Part of a small language model's weights.
Architecture: LayerNorm before each block, attention and MLP in parallel, capped logits.
Training: a variant of SOAP for these matrices, 111M tokens, 3379 steps.
Each number is 50 + 15 x the weight over its row's rms, rounded and kept within 0 to 99. Layers, rows and columns count from 0. The size before them is the row's rms in percent of the matrix's.

# layer 4 attention output (transposed), 192x192, rms 0.0976, rows 77-127, columns 32-63
092:36 48 58 26 23 54 25 50 28 26 42 42 37 67 50 60 55 26 44 51 68 67 63 51 62 31 24 32 39 77 21 66
093:58 46 60 36 52 26 79 50 57 72 33 46 73 65 48 53 41 57 73 64 49 29 30 38 24 40 71 64 51 44 68 25
101:62 68 54 46 23 34 48 58 63 65 50 57 68 71 60 47 58 64 38 33 41 82 22 32 59 36 63 39 40 62 50 44
101:47 23 42 59 13 35 59 57 03 93 46 55 62 47 56 62 41 42 52 20 63 60 49 58 63 42 74 54 55 90 58 36
100:68 67 37 50 53 50 55 35 40 49 57 38 82 52 37 60 66 63 40 56 55 45 48 37 53 40 34 56 34 27 63 51
095:36 52 41 65 68 73 67 43 66 44 46 55 48 57 53 24 51 99 84 65 25 55 47 32 67 59 48 45 49 42 28 17
089:59 54 37 30 57 54 55 58 38 75 37 35 29 21 36 54 72 19 32 66 33 80 37 70 37 40 65 60 72 29 24 59
103:33 51 47 39 43 40 60 54 54 75 72 43 44 36 08 46 40 44 66 51 56 44 54 58 34 68 53 92 42 61 06 58
095:33 59 47 58 83 69 60 58 35 52 71 44 30 36 36 56 70 39 58 54 33 67 68 51 68 59 52 59 35 42 66 39
093:44 55 77 62 69 40 43 06 58 49 63 28 51 51 58 50 37 72 43 60 31 90 47 35 53 57 40 26 54 34 62 52
097:73 54 24 65 33 51 29 41 75 70 60 50 41 52 41 37 47 48 51 66 70 49 77 44 52 27 64 62 54 41 65 38
098:52 62 63 40 30 67 70 41 55 57 58 62 91 59 37 72 53 70 43 77 70 74 41 27 39 40 50 70 58 48 82 63
094:66 42 59 46 53 48 47 27 24 39 49 64 56 48 53 72 22 39 56 63 60 57 57 38 89 57 60 52 47 45 48 58
094:51 43 79 41 35 77 54 51 69 43 45 65 51 77 68 55 48 59 39 64 33 34 68 51 57 45 46 57 21 59 43 59
104:54 39 64 54 40 64 38 31 37 42 38 72 59 38 43 50 62 30 60 59 81 36 56 60 31 55 67 25 39 64 54 35
101:76 54 47 74 78 59 61 68 58 62 36 52 45 55 71 55 45 50 26 20 43 62 75 52 32 68 45 42 51 59 59 45
093:46 69 46 35 27 70 33 56 99 59 48 54 55 29 54 53 33 47 60 49 38 48 57 75 64 51 52 68 66 40 56 36
094:59 52 58 38 63 73 64 82 60 32 50 60 46 67 56 56 52 64 55 49 67 44 41 55 54 64 54 88 49 87 52 56
105:60 63 48 20 31 66 46 37 47 48 27 56 77 33 61 64 49 53 57 52 56 49 71 77 50 69 41 17 72 70 62 44
101:69 61 82 61 45 57 55 76 40 47 76 71 49 51 47 89 50 63 54 34 69 36 47 61 59 77 57 48 57 67 39 48
096:43 42 33 41 56 29 35 52 56 42 43 52 62 82 35 41 45 62 43 44 62 74 49 42 13 56 61 48 56 52 57 54
094:48 50 45 68 67 41 28 63 54 28 65 26 60 46 65 63 45 74 51 50 55 63 66 70 45 51 40 47 43 59 70 39
096:55 25 37 52 66 36 67 49 30 60 35 59 50 26 71 36 65 40 78 39 39 54 24 51 58 59 86 77 22 82 55 38
096:64 50 44 66 47 55 31 38 43 73 42 61 41 88 76 38 67 50 51 51 46 45 69 60 71 55 42 37 37 34 23 45
102:51 21 68 41 56 31 40 46 59 38 47 66 52 57 68 47 52 57 50 33 45 70 51 53 52 40 40 50 52 46 69 34
088:53 46 34 39 72 61 51 40 48 58 48 42 77 56 40 46 17 69 67 32 55 62 54 50 46 58 59 47 38 44 71 49
098:86 48 89 45 46 38 37 46 56 44 35 53 56 22 28 32 45 73 68 62 64 44 34 42 44 38 37 59 62 21 46 43
096:52 58 37 41 48 64 51 70 49 31 63 68 49 56 60 53 78 51 54 53 26 47 68 32 71 48 71 51 61 42 59 33
091:53 58 47 59 61 21 41 61 61 52 31 42 53 27 45 45 54 19 72 71 76 40 36 59 38 55 47 22 69 59 35 48
097:83 40 45 62 54 59 19 41 47 40 62 53 62 69 61 49 48 55 67 41 70 31 60 54 23 59 40 45 54 52 43 68
107:48 57 28 51 62 27 74 30 75 43 70 57 40 43 54 35 51 44 49 82 20 46 52 42 49 41 32 12 56 55 66 38
105:31 57 23 43 56 47 49 60 37 20 64 35 27 68 40 44 48 47 47 41 28 67 30 36 52 62 08 46 34 54 68 54
107:44 54 73 57 51 41 53 51 44 72 87 05 75 64 52 57 62 47 33 50 30 46 76 59 50 45 64 41 19 25 45 44
098:37 45 53 38 39 50 43 57 89 40 57 52 40 51 59 48 45 59 77 21 35 74 52 62 50 62 36 63 28 61 70 47
107:48 44 65 48 27 58 65 37 52 53 48 45 65 45 54 31 37 52 56 80 51 33 54 42 43 41 55 64 39 35 62 50
098:50 39 57 51 50 70 38 35 55 56 51 35 44 60 59 54 60 57 61 69 54 44 26 57 49 37 66 55 78 55 60 53
102:46 66 44 50 38 51 48 36 53 53 34 44 61 42 41 39 47 64 53 58 46 74 45 44 50 52 42 50 31 51 55 40
097:51 71 48 44 55 35 56 36 52 46 59 48 88 65 55 52 54 38 56 50 76 71 41 66 60 45 38 49 38 41 62 40
102:44 56 50 58 34 31 48 77 20 76 25 30 51 35 24 40 67 53 61 26 41 58 35 83 53 42 47 40 35 50 35 46
099:37 49 52 53 40 67 39 63 83 37 59 44 44 37 67 69 31 32 61 37 58 66 40 52 57 64 33 53 48 10 55 41
105:61 45 62 55 51 37 64 60 49 54 76 53 50 38 77 59 73 58 38 51 71 62 76 49 56 61 40 30 40 27 43 41
086:62 22 42 32 69 48 40 28 62 61 32 52 60 36 85 55 34 28 39 59 88 55 50 55 38 53 58 49 49 78 61 47
093:43 86 56 57 32 52 56 55 56 69 41 61 55 31 51 52 52 57 40 26 47 58 50 57 62 43 70 24 60 57 53 72
105:48 29 40 54 80 44 50 41 10 48 12 59 54 26 74 25 52 74 35 67 56 46 67 52 41 54 57 22 24 37 59 53
097:48 26 43 47 52 69 72 28 81 53 54 27 28 16 60 31 53 38 43 65 54 53 34 78 45 21 59 51 56 41 51 51
098:86 18 46 80 26 57 46 46 42 57 34 59 34 80 65 41 58 47 39 56 34 17 64 59 71 64 26 67 66 27 62 57
099:48 49 68 88 39 53 37 61 70 36 48 72 52 72 54 30 51 68 69 71 21 34 59 29 44 27 60 65 57 94 42 67
096:55 55 59 62 16 55 59 67 61 72 45 56 38 27 51 56 57 17 82 38 66 36 29 59 47 41 47 61 75 28 38 20
098:60 33 55 61 42 16 34 67 53 30 72 62 39 33 69 59 47 68 67 69 73 17 31 29 35 46 52 53 50 36 59 45
097:51 51 53 43 32 40 41 74 75 48 63 45 49 60 51 43 48 35 54 46 30 49 33 77 41 77 64 48 46 41 68 60
093:29 60 52 55 59 37 51 71 25 59 47 55 51 39 76 39 38 38 34 48 56 37 45 71 13 11 59 46 43 55 48 44
# layer 4 attention value, 192x192, rms 0.115, rows 78-127, columns 32-63
092:52 56 71 68 61 78 53 30 20 47 69 34 40 42 42 41 51 57 49 50 48 64 52 69 54 44 55 39 72 26 61 63
106:46 35 17 74 38 58 41 48 49 33 52 36 57 05 77 49 63 59 77 47 46 34 58 54 38 40 57 41 68 57 68 41
108:51 47 55 65 67 53 25 44 83 49 43 43 27 62 30 64 62 43 64 45 50 52 56 28 42 62 41 36 42 45 46 37
104:65 49 62 67 53 65 51 52 36 25 62 41 54 45 58 43 58 57 49 38 52 57 43 56 40 47 63 33 77 64 45 53
097:69 29 39 55 67 42 42 42 30 56 41 49 72 44 36 63 30 05 31 42 59 61 44 63 34 57 45 72 30 53 69 92
097:49 41 40 36 45 32 37 65 64 70 74 37 65 67 26 20 49 50 73 71 51 39 47 60 41 70 48 68 66 58 47 58
108:41 41 71 52 64 30 51 34 72 33 58 63 51 62 90 61 32 75 52 54 53 26 63 50 47 11 81 46 64 37 69 31
099:68 30 28 52 49 22 58 39 66 56 50 63 61 65 79 57 53 53 69 66 91 59 15 64 33 52 40 52 55 41 31 53
102:60 45 35 66 54 22 72 61 34 46 44 48 38 66 36 44 53 46 42 60 58 45 59 67 33 47 62 59 38 55 77 61
099:36 75 68 52 79 27 71 59 36 49 64 16 21 60 51 71 48 55 47 35 54 01 57 61 44 42 34 39 35 53 19 66
107:47 64 55 64 59 32 44 57 52 54 81 51 30 49 22 26 55 38 92 27 52 41 59 75 43 55 63 29 62 53 75 47
100:36 33 55 42 50 67 60 84 35 39 28 39 43 48 21 38 66 62 53 27 28 35 51 71 10 49 48 38 58 64 69 35
094:58 75 27 32 38 39 67 39 57 47 00 54 47 41 45 18 55 55 45 66 74 55 59 49 30 75 60 58 36 54 57 41
107:34 46 39 59 36 29 51 48 54 53 44 32 50 78 88 12 43 62 38 82 26 60 35 59 47 43 52 63 47 57 42 62
109:34 58 77 52 44 53 23 56 56 52 69 44 59 19 28 62 26 42 44 30 37 61 47 48 51 57 63 78 35 55 41 73
095:64 41 26 10 81 39 45 48 46 49 59 51 40 60 57 65 56 36 45 57 46 48 48 55 44 63 67 40 59 49 39 53
093:36 71 78 47 47 41 57 19 58 49 39 48 56 48 58 60 65 48 60 33 51 39 58 30 59 59 60 25 55 52 71 44
113:54 53 44 63 35 46 36 59 55 30 53 32 53 55 58 44 49 29 64 35 61 55 44 38 55 42 46 55 41 16 69 29
107:40 41 58 68 57 61 46 35 85 65 50 51 25 46 22 51 47 42 49 33 36 64 67 33 40 63 63 23 49 62 64 36
105:64 49 48 71 51 64 54 20 37 49 32 43 60 18 65 40 48 29 64 56 51 26 65 52 65 62 49 47 42 51 77 44
101:57 50 36 42 38 56 56 47 35 45 31 53 51 53 65 29 65 49 35 45 60 64 77 52 64 57 83 57 36 59 56 67
098:60 70 64 55 43 72 41 58 77 41 56 29 64 63 51 20 31 62 61 52 47 71 67 20 68 65 39 32 58 41 48 62
100:56 85 65 61 62 62 64 45 46 30 63 55 47 51 22 46 70 29 47 51 44 58 13 30 44 39 34 36 61 53 53 51
108:30 55 62 60 57 79 31 54 62 68 42 42 54 54 41 44 32 34 38 73 50 59 37 52 67 87 55 62 50 66 30 48
089:43 49 41 68 39 76 54 68 50 50 51 44 46 41 55 68 83 30 75 79 49 62 50 52 58 56 34 99 46 50 42 42
098:20 63 37 36 43 53 65 43 52 46 49 50 23 58 53 55 40 42 26 29 35 45 54 42 45 64 42 44 62 68 60 72
101:88 70 45 46 55 40 60 60 41 50 49 42 48 31 53 51 52 43 67 35 51 51 41 46 26 59 15 35 71 34 59 52
093:35 38 45 56 29 74 57 30 47 51 62 48 47 58 34 29 15 40 29 39 28 55 61 40 70 23 37 78 57 23 52 54
097:48 61 23 21 52 57 45 43 56 45 40 69 32 48 56 68 61 29 49 02 60 55 57 45 46 52 72 33 48 30 43 53
108:58 52 67 61 52 61 60 78 34 50 34 48 73 41 37 41 39 45 69 36 43 46 47 57 55 56 46 90 26 61 25 40
112:87 44 76 66 52 26 57 40 70 55 29 44 58 55 67 64 65 69 52 52 74 36 56 54 50 46 86 58 66 69 33 43
115:50 48 47 47 41 33 32 43 43 45 38 75 39 39 36 41 30 48 64 46 45 41 42 55 48 58 41 41 52 56 57 46
110:57 59 53 36 70 42 45 44 21 68 48 55 50 25 62 56 66 47 50 67 43 43 59 36 61 71 73 41 63 68 52 43
103:41 45 39 57 60 63 49 87 31 46 47 46 46 66 51 60 70 44 38 51 80 53 39 46 87 58 39 23 47 44 24 54
105:48 59 20 64 51 29 26 50 36 35 54 58 37 44 36 43 53 40 48 63 54 24 86 42 66 63 53 32 37 63 41 70
109:68 43 26 39 60 52 51 61 68 27 50 60 59 45 53 69 66 85 44 45 42 22 33 48 39 35 52 66 62 66 64 37
104:72 42 44 76 37 46 59 35 48 52 43 72 25 50 33 38 65 49 64 56 26 29 53 48 38 45 34 61 51 47 54 48
106:44 50 54 38 73 59 62 39 67 43 54 68 43 75 54 51 34 35 45 42 57 66 65 15 25 41 60 41 62 50 74 45
102:76 43 35 60 58 77 40 65 45 65 49 44 55 33 14 57 57 71 53 63 39 51 47 74 44 57 40 69 49 61 53 46
104:17 65 56 68 58 52 53 62 45 38 25 49 21 57 39 48 37 49 38 65 36 46 33 61 65 47 46 44 44 63 77 64
087:28 60 79 07 26 50 61 47 35 43 52 58 28 64 31 27 57 41 45 64 40 47 47 57 45 42 46 48 32 15 38 43
098:67 27 52 38 59 46 25 60 43 37 55 56 45 68 57 61 53 43 69 56 37 63 72 34 41 63 38 52 48 65 38 28
106:62 84 48 42 31 47 41 42 69 48 78 45 46 59 36 41 44 44 44 34 74 53 30 72 52 41 50 47 44 54 33 28
099:73 46 86 64 56 23 56 59 66 65 35 57 65 65 51 48 61 61 64 70 59 54 70 55 51 64 35 53 42 45 51 81
103:27 73 75 22 55 76 50 39 54 32 47 47 53 54 45 63 60 44 80 45 67 53 35 54 29 41 60 56 39 41 48 63
100:70 48 50 25 46 43 63 39 51 50 62 48 38 35 57 36 40 53 56 26 56 47 57 42 21 59 49 48 55 20 42 25
104:56 27 36 46 54 31 33 32 61 68 50 64 50 85 50 67 35 63 26 68 53 40 59 38 61 53 60 26 58 48 70 65
100:41 51 35 71 29 52 60 73 56 70 34 59 61 34 41 37 29 56 37 27 50 67 43 67 68 31 38 42 45 35 68 59
103:53 45 48 55 52 53 61 30 29 52 31 49 63 40 44 52 55 50 16 73 52 48 43 56 49 60 62 82 32 65 41 52
100:56 25 70 46 51 52 54 52 75 60 71 31 53 65 41 53 64 63 35 65 57 73 82 70 61 54 57 49 54 70 30 51
# layer 4 attention query, 192x192, rms 0.121, rows 128-184, columns 32-63
091:37 60 26 53 80 43 59 57 73 51 24 34 52 27 69 67 49 29 67 38 60 38 54 29 49 72 24 69 46 33 33 56
092:58 51 37 55 34 34 46 44 40 57 32 68 40 34 52 31 71 56 52 44 42 32 52 62 55 30 34 45 76 55 67 61
095:44 71 53 43 50 42 53 77 60 06 69 53 76 53 66 74 53 60 51 41 39 63 47 47 20 54 77 71 52 75 34 50
101:57 72 74 29 49 63 54 50 44 41 17 62 50 45 40 40 64 26 58 48 43 26 44 50 62 48 67 52 41 75 42 61
095:49 62 26 66 50 53 52 68 85 29 56 49 61 64 52 76 65 55 49 34 22 24 80 39 30 27 36 36 51 53 60 42
096:39 79 49 44 44 74 39 75 72 65 62 40 29 43 35 29 49 41 42 63 38 63 54 24 59 50 65 58 48 74 35 73
104:31 09 36 37 44 44 46 69 62 77 41 59 30 32 53 92 58 46 60 29 25 61 26 59 60 47 65 48 41 45 54 41
093:53 20 32 53 79 45 67 55 65 45 22 57 41 45 48 65 34 41 56 59 55 58 45 65 49 29 66 59 47 52 46 00
105:55 55 56 59 41 41 27 41 42 45 41 32 35 64 50 44 59 50 54 62 30 50 60 65 77 32 58 39 73 47 53 50
088:44 56 61 48 44 42 48 32 72 62 43 51 65 30 52 20 59 64 34 08 51 59 45 54 76 68 38 68 55 40 55 59
096:19 49 60 11 47 40 80 63 54 37 41 48 39 42 61 88 61 49 56 43 63 66 38 45 60 34 48 53 27 38 34 44
094:42 58 54 36 54 51 50 53 53 64 32 12 58 48 32 39 62 87 58 36 41 44 47 47 34 56 42 40 15 55 57 68
087:88 36 53 51 27 34 31 43 47 54 54 46 00 34 38 38 51 38 68 56 51 26 74 75 69 51 47 54 58 32 50 41
098:74 50 41 58 20 59 64 44 66 40 48 55 34 47 39 44 55 65 54 54 34 57 73 49 62 70 37 48 50 61 43 84
093:16 48 37 79 50 22 45 41 39 40 57 24 33 59 61 50 55 19 38 58 60 57 52 36 73 53 49 36 50 60 35 61
091:22 68 69 51 28 39 53 59 65 39 64 67 40 41 58 66 64 90 54 61 55 61 61 53 51 59 60 63 85 51 47 66
102:51 55 50 55 44 43 49 52 41 71 27 53 45 48 64 59 68 62 59 63 75 22 35 38 59 44 52 49 62 51 41 63
092:24 43 56 42 59 53 35 55 69 34 82 71 51 59 71 51 65 55 46 59 47 51 28 41 53 43 43 27 50 43 54 77
090:37 42 44 40 48 53 40 38 38 61 33 52 44 40 42 69 42 51 56 66 50 10 74 53 43 56 49 41 49 23 42 50
098:52 69 50 63 49 57 60 25 62 42 31 70 56 45 36 45 52 57 70 43 42 65 48 45 61 27 42 70 67 30 24 57
090:57 60 38 62 45 49 54 52 58 58 56 54 58 52 32 55 09 51 59 60 46 49 35 51 60 49 73 37 36 69 37 66
102:49 52 62 47 48 44 38 49 93 64 60 27 40 48 43 40 44 33 23 40 49 52 68 79 67 49 56 53 40 62 55 55
091:57 23 24 55 47 61 59 37 62 38 56 42 56 42 58 19 28 59 53 37 57 65 42 67 54 59 50 23 43 75 52 31
093:28 58 31 61 65 67 67 42 69 50 52 63 41 55 58 45 53 50 53 84 50 62 40 42 43 59 70 47 46 21 43 56
086:41 54 51 52 46 51 60 66 39 50 60 44 74 18 50 46 79 75 44 40 49 42 53 50 72 67 27 67 34 40 63 52
097:62 40 64 25 42 45 31 70 31 42 63 43 61 77 35 45 44 77 40 45 37 34 85 40 09 39 34 64 32 66 76 43
099:46 40 51 47 45 68 71 33 37 36 52 34 74 21 33 43 51 57 42 50 63 59 42 28 71 34 51 27 64 30 59 43
094:58 68 55 48 43 72 54 57 21 51 55 69 62 45 49 73 48 61 51 78 55 62 62 46 60 48 49 57 35 41 32 30
091:76 53 01 63 51 58 27 46 44 77 48 86 49 62 53 53 38 37 43 35 63 56 36 57 68 66 61 37 29 24 64 59
098:41 75 50 50 74 49 53 47 43 38 48 40 50 65 60 60 31 50 37 37 47 40 68 53 40 90 57 46 67 45 53 54
088:64 20 40 21 32 56 59 46 52 42 77 52 45 68 60 34 34 35 59 42 48 63 35 54 67 53 49 53 31 65 43 27
097:58 47 79 23 20 51 41 60 58 72 37 49 63 42 59 66 50 51 69 75 33 42 40 46 59 53 23 52 29 90 44 70
088:83 34 43 46 55 76 65 59 37 53 83 72 45 50 54 34 45 47 22 57 35 50 35 46 57 51 54 75 38 20 66 78
092:70 47 48 38 57 37 36 64 57 61 26 63 38 45 57 61 50 37 37 38 38 45 45 79 53 89 52 70 44 50 75 32
086:47 81 49 48 52 62 45 55 58 72 51 62 40 48 56 67 71 36 59 40 73 49 19 44 59 48 38 43 51 56 52 46
087:69 36 76 24 67 34 46 31 45 20 44 23 52 54 61 43 79 54 35 50 63 78 54 43 44 49 52 44 46 36 50 25
088:37 58 54 85 27 56 50 76 51 44 66 10 35 38 47 46 60 53 22 55 51 23 22 55 83 55 67 36 57 76 39 57
103:32 23 38 48 67 68 70 29 48 50 51 55 56 28 80 14 46 39 75 60 65 44 29 74 50 30 61 42 71 38 21 45
099:49 30 68 69 59 61 46 41 73 49 59 67 44 53 63 69 34 53 46 54 48 48 44 58 47 69 40 57 47 45 54 60
090:24 58 31 58 58 32 47 12 56 36 78 61 45 34 41 42 41 37 65 35 57 54 62 48 38 28 44 61 65 36 51 37
101:42 48 72 74 42 61 70 36 57 43 44 22 64 61 45 42 52 80 49 44 38 43 35 50 32 51 50 46 01 80 60 41
085:33 64 64 71 68 64 76 34 51 83 77 53 57 55 39 36 59 47 43 69 39 65 49 24 56 63 59 55 26 72 49 45
104:53 54 45 55 68 61 50 41 71 22 69 68 43 46 56 69 16 25 43 39 62 69 40 75 40 53 70 43 80 67 42 59
090:15 29 57 49 45 36 54 48 62 86 47 65 73 42 42 39 46 53 13 62 69 54 76 45 35 40 45 44 28 51 29 56
099:47 60 50 62 41 30 19 69 27 82 42 48 28 35 35 42 70 45 42 42 48 35 35 55 27 55 37 62 61 65 73 48
093:59 38 47 28 61 49 44 27 61 47 25 54 20 49 28 38 73 68 35 70 38 30 40 39 59 62 36 33 32 48 55 61
094:45 76 64 50 32 64 27 47 37 61 81 61 40 42 73 63 53 44 30 50 48 45 43 68 51 67 22 41 57 35 52 57
095:53 63 60 61 75 36 35 50 76 55 67 54 59 39 31 56 50 41 55 36 59 49 78 58 56 15 54 89 32 53 37 68
097:45 70 50 64 42 40 69 55 44 75 33 60 41 63 57 58 29 32 48 52 58 59 45 46 47 54 57 45 48 38 53 44
090:53 58 62 40 49 66 73 44 66 42 48 34 51 26 54 81 34 37 65 64 75 35 57 50 53 34 46 69 69 65 14 50
091:44 34 48 72 59 46 47 48 69 51 67 42 57 61 63 43 39 57 39 40 49 62 30 36 57 55 45 34 37 54 53 66
103:55 66 64 32 55 36 55 86 47 54 52 45 56 23 55 65 42 65 53 26 43 83 02 48 46 72 67 49 56 63 46 57
085:43 63 34 83 73 67 57 33 37 56 40 42 34 58 53 55 71 53 39 46 56 70 49 76 54 81 50 51 59 29 59 77
099:58 77 39 54 61 54 54 29 47 37 46 52 38 27 52 42 67 65 48 45 36 60 43 42 55 62 49 54 74 51 53 80
093:40 39 74 30 82 60 31 48 50 39 71 13 81 65 32 23 46 62 63 61 73 39 46 54 47 27 51 72 51 54 43 42
087:14 59 47 29 47 36 44 49 41 36 48 57 39 43 22 47 46 34 62 35 48 38 46 45 54 49 67 23 48 25 47 51
094:56 84 45 49 34 47 46 23 53 62 30 26 35 17 17 26 59 56 62 50 73 40 48 58 36 51 50 43 66 73 54 46
# layer 4 attention key, 192x192, rms 0.12, rows 128-183, columns 32-63
088:48 29 42 58 06 49 59 41 38 54 56 22 72 50 08 49 69 52 46 42 51 61 53 45 45 41 30 53 67 32 30 76
092:45 53 38 36 64 42 51 54 35 41 72 58 38 56 41 54 42 40 23 44 67 40 50 58 49 65 21 45 89 33 34 46
103:41 39 22 46 46 35 21 31 64 68 55 42 73 52 50 43 45 36 57 27 49 91 50 47 64 44 61 66 68 50 61 46
096:78 49 45 49 66 42 15 43 38 57 17 25 67 49 55 21 55 47 31 70 32 52 36 72 59 22 47 70 54 42 52 37
099:25 47 66 44 48 10 68 40 60 81 18 60 47 59 83 74 48 39 46 51 60 53 47 45 60 48 41 28 70 40 42 40
092:40 49 39 44 61 22 45 33 59 63 34 67 42 59 36 56 71 63 66 58 40 53 49 49 58 42 59 42 73 44 53 58
100:60 54 54 41 68 30 54 38 46 53 78 53 41 62 40 50 42 73 55 48 51 46 56 44 29 61 37 62 42 43 26 54
092:35 41 67 44 61 51 36 42 61 21 46 44 41 42 50 10 05 31 58 56 29 46 50 72 70 50 39 63 48 29 31 50
103:38 39 48 31 42 51 63 27 77 52 43 57 21 33 35 26 81 49 50 43 34 50 50 43 56 64 63 51 62 63 52 42
091:61 43 44 37 30 82 64 39 47 44 62 60 35 58 52 84 66 22 33 47 22 50 52 47 29 38 36 52 31 39 55 31
091:37 59 33 66 29 43 29 66 11 54 42 61 59 12 20 22 54 34 61 50 53 66 44 51 37 48 64 57 36 79 35 55
098:46 15 61 52 43 48 22 57 64 53 63 69 43 65 49 44 23 43 63 37 49 49 48 53 42 14 45 69 55 51 63 36
088:32 67 49 39 33 57 40 48 75 55 29 14 45 64 51 25 50 60 30 52 65 27 72 71 56 80 51 68 38 30 35 67
091:46 42 52 58 48 53 56 57 71 70 61 03 46 69 65 63 71 59 44 24 58 66 60 76 50 42 56 58 88 44 67 43
088:51 25 50 46 78 51 60 44 39 60 06 70 71 46 37 61 67 17 57 22 56 56 53 36 43 37 25 47 38 34 60 26
085:35 41 58 31 49 42 41 45 60 67 36 33 29 36 51 69 74 39 69 37 21 56 31 35 44 69 51 66 32 30 51 69
095:53 36 49 65 48 61 43 37 49 56 29 31 29 39 35 46 74 21 54 62 55 65 39 31 80 36 33 61 62 56 47 33
091:60 49 41 47 44 52 24 62 14 35 30 41 69 50 62 99 38 45 53 32 38 45 49 20 43 70 43 62 54 41 58 54
085:62 56 48 73 29 52 81 42 65 24 51 32 31 47 56 45 53 10 37 55 76 67 53 47 64 44 78 62 41 46 58 55
097:47 71 36 48 59 38 48 41 53 76 69 36 52 38 34 20 64 52 53 47 46 51 76 43 43 61 62 28 75 45 52 70
094:53 43 79 63 54 70 45 37 19 82 29 40 37 57 46 42 31 59 55 50 81 63 61 29 59 35 86 38 46 38 39 50
096:43 33 54 63 60 51 26 48 31 73 67 45 29 70 55 49 44 49 44 54 61 55 71 43 14 56 41 54 37 66 50 42
093:28 29 66 44 52 50 42 61 72 28 86 54 45 39 46 26 62 40 33 44 37 72 72 15 41 34 40 58 63 28 42 35
091:31 85 69 42 71 79 50 48 53 85 56 22 32 49 41 55 70 76 60 32 57 52 43 45 63 68 78 39 55 35 70 40
083:44 84 29 44 65 52 44 58 75 20 63 64 72 76 54 27 53 40 44 60 39 52 64 52 41 60 38 36 41 31 49 48
099:60 61 35 57 34 51 29 57 87 35 62 28 50 70 82 42 79 57 35 32 57 33 50 65 57 62 60 33 72 65 72 66
098:39 61 49 40 57 63 36 73 48 48 38 38 19 53 50 57 53 46 61 34 61 47 31 54 62 43 50 41 46 47 31 60
094:58 70 59 30 61 63 40 51 45 34 17 34 55 71 48 31 49 61 45 36 33 60 56 60 35 80 49 44 69 51 56 46
098:57 63 70 38 43 81 62 50 44 05 70 70 41 65 15 51 73 51 49 26 50 48 42 27 53 41 52 40 62 36 51 36
091:50 21 47 46 22 46 29 41 49 56 49 26 63 51 52 47 85 51 39 56 70 34 61 42 69 57 40 34 48 35 30 60
083:69 50 75 47 68 43 57 34 29 24 51 58 43 39 63 53 56 49 35 37 49 61 41 56 36 30 71 59 61 69 85 44
096:53 50 46 51 60 57 30 37 31 51 51 37 52 37 78 54 19 60 63 35 48 59 46 41 45 27 58 58 57 77 59 32
097:47 70 39 33 68 42 40 48 21 15 70 45 58 58 77 53 36 42 86 99 53 59 54 65 39 43 70 59 49 41 46 50
089:51 51 35 50 53 54 66 16 67 49 57 37 43 63 51 34 51 45 47 47 63 75 34 63 67 43 35 55 51 52 66 31
087:76 66 73 50 52 47 56 56 36 19 71 78 53 43 40 60 32 58 34 49 45 59 48 50 51 62 39 42 62 43 53 59
095:77 51 44 58 52 36 69 48 64 45 39 58 45 44 57 73 53 31 48 49 27 46 22 40 52 45 45 55 63 53 26 50
089:86 19 67 42 63 47 49 50 26 53 43 84 44 37 57 28 33 48 39 84 69 55 52 16 60 49 27 70 38 58 59 55
102:76 21 81 65 66 04 35 59 49 39 51 49 54 63 23 46 55 43 47 71 42 56 49 56 61 34 16 47 46 64 21 55
093:36 43 57 39 56 43 52 31 49 62 52 43 47 30 45 21 64 51 29 38 20 54 41 64 56 43 49 45 61 47 45 77
096:69 36 48 53 44 31 59 36 63 62 62 39 52 33 55 58 36 55 62 31 57 74 40 39 74 55 61 28 33 59 36 41
100:35 23 55 44 65 57 62 28 52 59 56 63 53 53 51 38 42 50 75 47 33 54 53 56 47 41 49 46 93 67 45 48
089:51 46 55 62 63 60 48 14 54 42 33 36 57 61 58 58 64 74 66 51 32 66 77 43 49 64 47 33 56 58 58 53
098:66 20 32 64 48 40 68 16 64 44 50 60 61 48 48 36 55 70 52 48 33 53 56 60 57 56 56 52 42 37 46 38
092:50 55 53 58 78 57 45 51 63 48 60 42 69 45 46 76 36 78 74 46 43 00 34 81 40 45 57 63 50 56 47 45
098:68 35 34 63 58 41 65 53 47 29 46 45 57 61 82 42 40 51 50 41 48 53 34 48 23 59 22 73 40 70 55 55
092:36 48 34 62 57 93 55 39 39 50 51 52 55 22 36 53 30 45 68 55 57 34 59 37 47 71 57 71 36 52 49 61
093:68 41 39 57 64 37 42 86 28 55 65 60 57 54 42 68 39 60 61 57 80 50 42 52 43 53 41 45 24 22 19 56
093:76 36 46 40 39 38 35 52 41 71 88 65 64 35 66 43 50 36 16 63 37 54 26 40 58 76 65 32 37 48 56 47
099:20 71 38 77 42 64 48 76 44 47 44 68 38 73 39 52 28 60 61 41 43 78 35 66 52 57 36 32 49 38 77 48
093:29 43 33 62 25 38 42 76 68 38 49 41 44 46 40 67 46 13 51 88 55 36 51 43 57 27 40 59 54 40 55 32
091:77 40 48 29 33 40 41 41 46 47 65 52 55 78 37 37 49 26 61 58 48 44 71 59 52 63 82 64 68 31 58 46
102:52 56 37 27 50 49 69 50 31 67 42 49 62 47 36 25 57 47 33 58 33 42 57 61 61 45 57 64 61 67 24 42
087:69 53 39 40 55 78 39 57 63 35 49 30 42 46 36 55 77 51 50 48 34 55 40 42 41 61 35 44 45 46 62 52
096:39 67 51 48 29 57 26 72 32 30 82 34 29 50 50 60 42 74 46 67 59 75 71 53 34 55 18 55 52 41 50 48
090:46 51 59 61 48 27 18 47 51 93 64 72 57 49 59 47 62 46 54 39 42 58 64 54 62 34 55 50 56 99 58 55
088:69 42 30 67 43 67 64 45 62 75 50 47 77 55 28 49 38 48 67 42 38 46 47 25 41 15 27 39 57 59 47 44